config.toml
n_layer = 16
d_model = 128
n_head = 4
n_kv_head = 4
head_dim = 64
d_mlp = 320
vocab_size = 8192
activation = "geglu"
norm = "layernorm"
norm_place = "pre"
norm_eps = 1e-05
positions = "learned"
qk_norm = false
attn_scale = 0.125
bias = "none"
tie_embeddings = false
parallel_block = false
init = "normal"
init_std_qkv = 0.0494
init_std_o = 0.0613
init_std_up = 0.0707
init_std_down = 0.0707
optimizer = "soap_variant"
lr = 0.00871
weight_decay = 0.0
lr_head = 0.00814
warmup_steps = 200
schedule = "wsd"
decay_fraction = 1.0
decay_shape = "linear"
final_lr_fraction = 0.0
batch_tokens = 65536
seq_len = 1024
doc_mask = true
train_tokens = 230100000
steps = 3512
dataset = "wikipedia_en"
Each number is 128 + 32 x the weight over the matrix's rms, rounded and kept within 0 to 255. Layers, rows and columns count from 0. Numbers have three digits each.

# down: layer 12 MLP down (transposed), 320x128, rms 0.0709, rows 122-152, columns 64-127
# gate: layer 12 MLP gate, 320x128, rms 0.0719, rows 123-153, columns 64-127
# up: layer 12 MLP up, 320x128, rms 0.0699, rows 123-153, columns 64-127
down122:087159123131119117106130133139119162105100100133153138108047141119071129144124121158133129096149126068127109123107029161132136177153096143130185116140069180151099180139156085161117148092115194
gate123:117205165130130107117130069143154149125159143085126101117129108100163135127102055127076120179115104083166074174133114111124103048137135123174182116150113130079142092144091182115126159135122121
up123:128097079089133086151203186143070160063129060064151113172155138105147187106136147128149121110171107097145137103108153133123143096160094138147112127105109099155124116105148135120211125150104187
down123:150139083184168106094114148140101123079137125107080111208182110121134119115111135158172151118108159196083169210103179148157153109112035111162122127102162066165197094180207134109149153206160136
gate124:126058089087139104162150154174112080086189134144173155130126083110115136172104118131055158162207101146131134132109076123147137190145193025102160146083161180153106140133136096097136136135142154
up124:074157170153073150124131111176143202096185120164090141168149184096123128112101086122120148083115160126087108139083149097095111102080118149156130126173093128086133169099082129046096193102129068
down124:158154085182172141081137142079151116105143080071122100072112148150136154112121123106162054067085147150094131110128116207190128118080049139091111172151146188161160123107142115163110168157140168
gate125:145145078139029131129097113136135144163109143108171045111078135173153151090151171112105100115155117116135157084121136119152141143149079064130132169190111059068128122174175103137163121110148178
up125:098137097117111110107087142161114097134147135170100196147130145099129142124134135135103146160119163137160133175184150149088111188173108146106126163092115146123082086135175160067083144166152146
down125:139161168119128116194108201098176106101159128120129160178095109072157155144065173093108157150162151097077099118096207116125115105126151129097130163085134159156115112087127103049146087066152127
gate126:074153090153148090145118094119118145146155082116126092117136159080107140102132146147148098154114162176105106157109138139152158100134099124127143128115106164157117124117189200182168125141156172
up126:135121115151128076175105165148170107163161121100141098151061138129207121064148143119158129152159106152134180125111133134111098096083218042116182052124137087140127118109163187143090101164095118
down126:087138144081146140123140144156170138117126139207187136121127212096083101208169102098112145138119126186182105117106212119108132120092027120125115125105179139078127163115112138122128138167136113
gate127:052041126085099093131126153105111114082122169162087107141150136116095138102128028097084175161162134090135110164149181141055122164135104138143133162095077069066163136109139122153142112140134139
up127:094066126124107119151074096171172137130134116170111151156147164116127126128151128140125128069092111148099123114185101126098183134165065098160081152042228135114091175163091129172131115119054071
down127:143154107099126150147129153119125167145156108119093106103132135100134143086120096107102161176125080154152127088117166184165129126158162110173113095118126117158153176184147117152201098133124175
gate128:105134138112105149128082114115175117161095175106142122139134087079095080145160123109056113141092177144181149147121070130117148074086152124165136146113152103136091109111131191098124118093136103
up128:100108159195152146162111136170148162118120065140083141126166113135076133071118111169145167122195114111103110140116124146074106171185164136120114136074132109144177152170142081113126153132127065
down128:132102093140107168164099162064071094158109141164122108128128127130100098118129117101149157154141105073094093063145113106205160103144182116168189141157133130097125153141113177112131139147129209
gate129:128128142119091153169096120112107119115096117161171092120167149117110123144178174103113127119124145146151147150109174124134162167131151112169150192104079101133083127187125104127119115105130132
up129:074135103158149145138081133112121158093162099153094148148120170109092151157154162118145103134183091137156115135114158143122134176134092123124108140125100132172084115121166163149113119150150115
down129:148114133130129118189128156153129167167169139128110175112143125106133143141076114082146142094170076125144152102124119148151120108150122108132088148131197150126112105101149125130125088119080128
gate130:143161065117157082133161173176162161093129134125135135090155210125126124054092164221181128146009179101203176161135128120098099085081142108140178140089040130043139126135129153131142159155141152
up130:189122157121151106145147129061171130165159165106168111195136094125059101155094140166149101100162168224068145134107100151138139120121147135139176072108207170149121112078111148134139162089110164
down130:089148139102130110139167121118103085111086197187108162116125098155100220149148160137119148150134150133153113107084107146197165089174121175096092149188122146141172131119115177115107130109150126
gate131:113121093115168140101100117089105144130191137150113102197133136126125096075132149123144135136157126182135143164115133164134129132150138148175097086106103106144125140095106144171161156103129151
up131:135145146128131093116105121104102159175166115102091110109144115125129119175075180099101115065165188174098091087130130083166129123124179053116138081095110117135109148138139088146137151204176122
down131:120120156144119111130113112128147145099126128107196152156132106126147110142086112118108203088138121092106106129064086115135138139141241109134144130181133204087130120149158135104103132082056165
gate132:121116144144092076168139122119108140161163147170129136114137106146134116087170066140080123089081121105141161138073065104083139163129162090121179099157068141111116145111186108168145053112191171
up132:098115098138134143073151161142102166116129090123147084162108092155170160152127082103158120103129059162059137131114096100117191145139129202091117129140208145077170112133188124116122101119171089
down132:086128132166113105154094095096153153136160144214170120116154107115158124089125099137149156123134126130155125095064139168077150208103159130066130145118141064145010105132162117105146091151095152
gate133:094090150134116110125144123099160094156131162169110135123110123065105123155160158132136094099117206138146161135115088144135120126129091084103159090157139156205121112116152134113178125144171150
up133:135163111137072175116035100128127168180152113181076095123121136119106170117104112121077142125125122210132144168197131131109146143123063145113162107131173104150133069122133092167148130125085112
down133:141131099073198109103157147090126134191121103161126127168143164094159148116143088090154161153120102156136154138190070104093073126127122125129109100074156121137129127155100153164012114095119150
gate134:115101120099077147146092136147104137079170150136138119127141105112141203110117139122182108163154078089142092155151190097160141143161124131083076089153164133113118187131185193134134117107140116
up134:127080187118148097110149095083112196185138169091125087092124131160159101138129110152099157114105151082145121173113120100178146112114165113120098081118095111091165148186105081145114135134139117
down134:088111156166106109153212164152067107140192104092161176169129122145120089123074054099156070126159185155152124123097103166122107123113158128122101108157120129170092167093143086086125075095145076
gate135:178152111149173069129119119157173095124092142142177096083088107179123160146093104109087177094088201129090132117109133089103123110082126129135139137167150179111136122168097099153114116119123115
up135:114195167076194103151089083151162149098095111191143165105121133175104142126095133156122087105133139090167134187121091154120113090061146069124130116132093066082122196140090141091131120103070131
down135:123176127114111153062108126146097177135192093141107105128153142160077137173142133138183068119168140136118165133168127109192096143137119121105145109121121130087178158160081140080075121141123153
gate136:140110072134134152117165122126138133183108039080096136102084136154141116200093144132085172130169097095070124118104121168113113103109131110143167112137129102136099127168127101117120197172114126
up136:082130147208163132155126136183177082120124169164167185110112113126126144139079099089134160174106175044174214109128122132104084091097088137104085174154106152099147150095101150181142133150123116
down136:130092037125084163077159120154068091145150083131132108164148103123065148136195140091150064126221151146142096107190083117130124099166106141149104141077134116129104170106152119088118133178112126
gate137:131112078086102104122148142146071094186149134142172101174137099128085178161108105133107117133083119191157059201134090132158156103166040126118052165156151120145078111143105093111126130080106093
up137:094166082105139120143114124043123070143144059083142144168128094133126126098151135087163116148199060156101147164151130091122129136052104109094115136075122135132141119119138114098130124115147177
down137:128113120171069117109123067154131129141069056140111108144131158136120159104137112112130133221166100099163107080064059157118162056118123136099162108159111136115148085146139124144117064136185142
gate138:128132147143075152131175129132190106108095153133105133122095124095125109093155190107174164091115139151129184139143155130125113144142132133131156125099128129148211073139130101167124147116094131
up138:118164132128128102081158096137107102103146136114135089095116154146150102152192117134180153148085100080141102106158072143149136127099060127096111173089142145094186131133095127119152093177142164
down138:127150114090148026134132132050146132118099178117090134137098112129112120098116179154131137138191151162102128138154180149159146084124164075140159155147083098112073120113129116178115114058086137
gate139:132149121123115135091118086167201167085099101131107129113162107128076183127117107122152143126111141131110158179136078104117098080127171045084144136104162128069125138108107124166127133075141193
up139:104153139154127147154157063140124158110106192160102159121102172127097130107135121165081134107110155099093104098124105121149178147118114121161159146066092140183108091146143122162121120132164092
down139:132131156133065056095103127135196160148095097132101163124133156093131144138122097096109143131124128183170167135102094171126075079152078098146113040147164180051093114112121104156109146082124121
gate140:164146111100122192067126110172113105194151062156153157133103117137139177151133164162098187165095130164174095111067134206109107152119107079082122079128138158131120103090194148145128133135155104
up140:095123118080121165167109207101100156136190156142050076164154164171122111124149162129079131143201120113144136112115162136143160112134100099086143130086164120061093120112155107102087096058117207
down140:073107183138113061099152130116126162114100113094192136149148153143124134083098178122153100104126109137102167132150167100110124116093083148086083148158119125108036124130180156111204050167117139
gate141:108126136111083129189114144089106108121091114142065174160163111193097126088115059157109118130136113171160072117136138090178059175054121085151112123149075104153159115148091130082129140181139092
up141:117154117148110138127121173123167098190142114067154164090126083165099143110114108115094101146188152139102100116089075085084142142222107075150089122092124117193100119133145127131088110138149097
down141:118120167100139135109160154139160093095169082111161118106187143083157159155129149121179199129098161105107161102096164129152138100076179135079112117167172129106182133084181167160110163118101118
gate142:138161188113122123147159139131133207155080156116130121104162085159155102162141168097131079125134053161080138032141108168168107072129117087086075156170157107143141119121140113122132161122055133
up142:084114145131120147149084196137071055100048137083036174173085113177111157182099122157142113136173082128124205069127207173104078127140142106122154114143159164164125178105165139051101108095108171
down142:207080179080115188088153080103069128092151092120180170140083184097143154091158099147192153144127157128072111154122104140141125102118159101156136138146105139134121106176127124100157133134141104
gate143:117082061091163086140113102119135097120129183178103146161138120100157160091067108145116118136128139132082160168145105123089151122157161124145150082148164080129148129123150118137127151173097119
up143:104141164099108173130126150110118089130116211173085090143090152109096120166185144156148123119159133128103114117158112100124105154074129148120136151131076108082155120170127145101094055032178148
down143:120176080169094175154091188112148131174164152073080134118150095141138146038081119126135087133118131131100140091127121176067100106143087130111134166106175161144153176106179085133124107120090131
gate144:121160186172138114188140095156134083125192145147174124147152150091166125167163185083149114068166119152138119124170136132124147101122130094130134105082150149156132092143147132126127107128146185
up144:040103076107091118100137133116138158126133084148125130132110177118081207106141164115132173129145124128147146118081099062153080150136173137131138184139102122139194131120071080148151067149132133
down144:154098117114076080100163108079161152107085096137116120109119122163085128127162101098141127081076171161147120131078072135172146122059091156144178140116077136138164103119125127151160093083193129
gate145:102151148097159142153205110145115132129120072136149140148157162141069150161119124107111113160109102162062139165158132179149157078178144125130103153202154127097116169063116156124135145155162139
up145:152134094107142079132120142108107074147156146109104145107140150118122102111124180129103178106113150142077090080061063105112114158098164144096147172093097125157143149145140115141116146172127173
down145:131154229105077123092176145127088092151172115096185132122111091073128110108132094168130123130189126149140106117176132100192146120113134101100134178121071139204110146103134161135131067170082173
gate146:166180167104113088189098049117118079130080078147095090101134036198116151118127152094148183138116141078097119132089110146148116095112139089122137191102086082128138108112162176126098132158195124
up146:111101143116176222055086115125096129150074156160101103121138190144117116180127175128121142103180075196178125131090116128128145083092119205110128139094147131134150107137130097100152151113063129
down146:087101116134166111159074195080085102183160173117123057119117115108155143081083130131132126142130113179110136074184189113148107152140085160088096130086138119103182099141094126095172103102123163
gate147:114094084120132107169171154148134137143115136125142102138071128163124111109200143105158099146089087143111176107139103160099195122086122159112066106119084162102148168061108103111166114140151114
up147:148132132116107182185156114129108131185105124118061179194149141200103170153150058083156142132139111107127137121132117111158188169175070128169023172129114151084115127115126117132108097140132145
down147:119148185153135136130148208210102129150139116158127095143125125086163070130129085068073152140121150116143120166117131091136126141092128141154171098144135193079127112157137088082135090120083093
gate148:111116109141135108123125145082157145109165115066139185118146177106070196123126152092164103127101108076152094147126107124099127164143096100161161131088114157109133154143112088149159129113160108
up148:143171127168111092110120119067143085127118158085146121118122128159123154201080123189154134091144088147084181143177082127101153137146135120170136169140119175103126085116100125143188151075100105
down148:097104155145141106092181146131070109124140176091071124136111122114167174125123107115174164083158119108106118143139145096092105118164112141102163131167121139152183160118146118131132143084079173
gate149:055170099126155083168225128181167165101134125126102082126122097159169042178126086168117150146157126099152159214149200108172091073098141129192145161103135091052117139164113086086105132085114106
up149:097124138140159117111071142166148102120126125161072102144136121109123155103114086117117115114136179147204123141131134153110085086087122087131051160088122134134125111122108163137126135120184153
down149:119118130171097106081143133137112113123132126140127141116181185125119152168126116177118197082132161163139143190146072107129091159099149092151191071126125156126043144209159128041105095100087180
gate150:194062093116164139200159113166187063164107123119137121100172119091158133206124142128124074147138105098128139129132114105102168137144083144089159157112089076100104118114082149112119115071163119
up150:127192142140135124125126156147125111087135113160077109105087161147056109136111160095147071091116141142116142139203092163096142131119095121137160114121140146133107156198092180156072185108129181
down150:137113126130167192133114149120156099134107175096131133175144090112197094117111116175147162204154119171069088076101139111133139147065168107149117107117174102142131104119159117130111131092142108
gate151:137125152127071116082074062117136144105149129154159098132116147075102110127120110165148067169107088144106102139133118064137123107151126148184177107143131142073105159154110162156081144105132121
up151:128142127122128139118154040142115115115171123089181130118094124157088138118148137092153119201121167104086117036197166139117130113149131196060107132121151142148128112167056181093155138143129113
down151:095168163131141167134107080147181126108129081151112138088150145105102162145108096124131189146133139106126123061098114209114097135118116133139140104152174084121077148085120146114173127073121088
gate152:122142171153095094122141100193115145100150150092185084089103140168142124126120135113131214153104121128073160165148124136118143113171107133156099093166160106104114167088096079180204113171109124
up152:129141107045144115141138091151137151135155095121161123100134115098144121079100110122113101111126114150149140128143158082135167168084164077127175181082067120168135152114051144169167176141113172
down152:138109177129123109122213140114143110147147133152112101092134164174149132136134093150170110085045188130081109115140178145129106102182142117104133104123124173123121146154078146113145111142116156
gate153:164116160162148105151140164111138112175131099105152138147163092070179149142128091136122189167127128105137183179101140168106119167141160147058131131163118103141150136065158174155133118115125096
up153:142098156152162164100111112119088118114093145135135109114191149153145139094162107060172178111126197137144171100135110147169110158094131160085140075114153101109108145140116138159170121067109118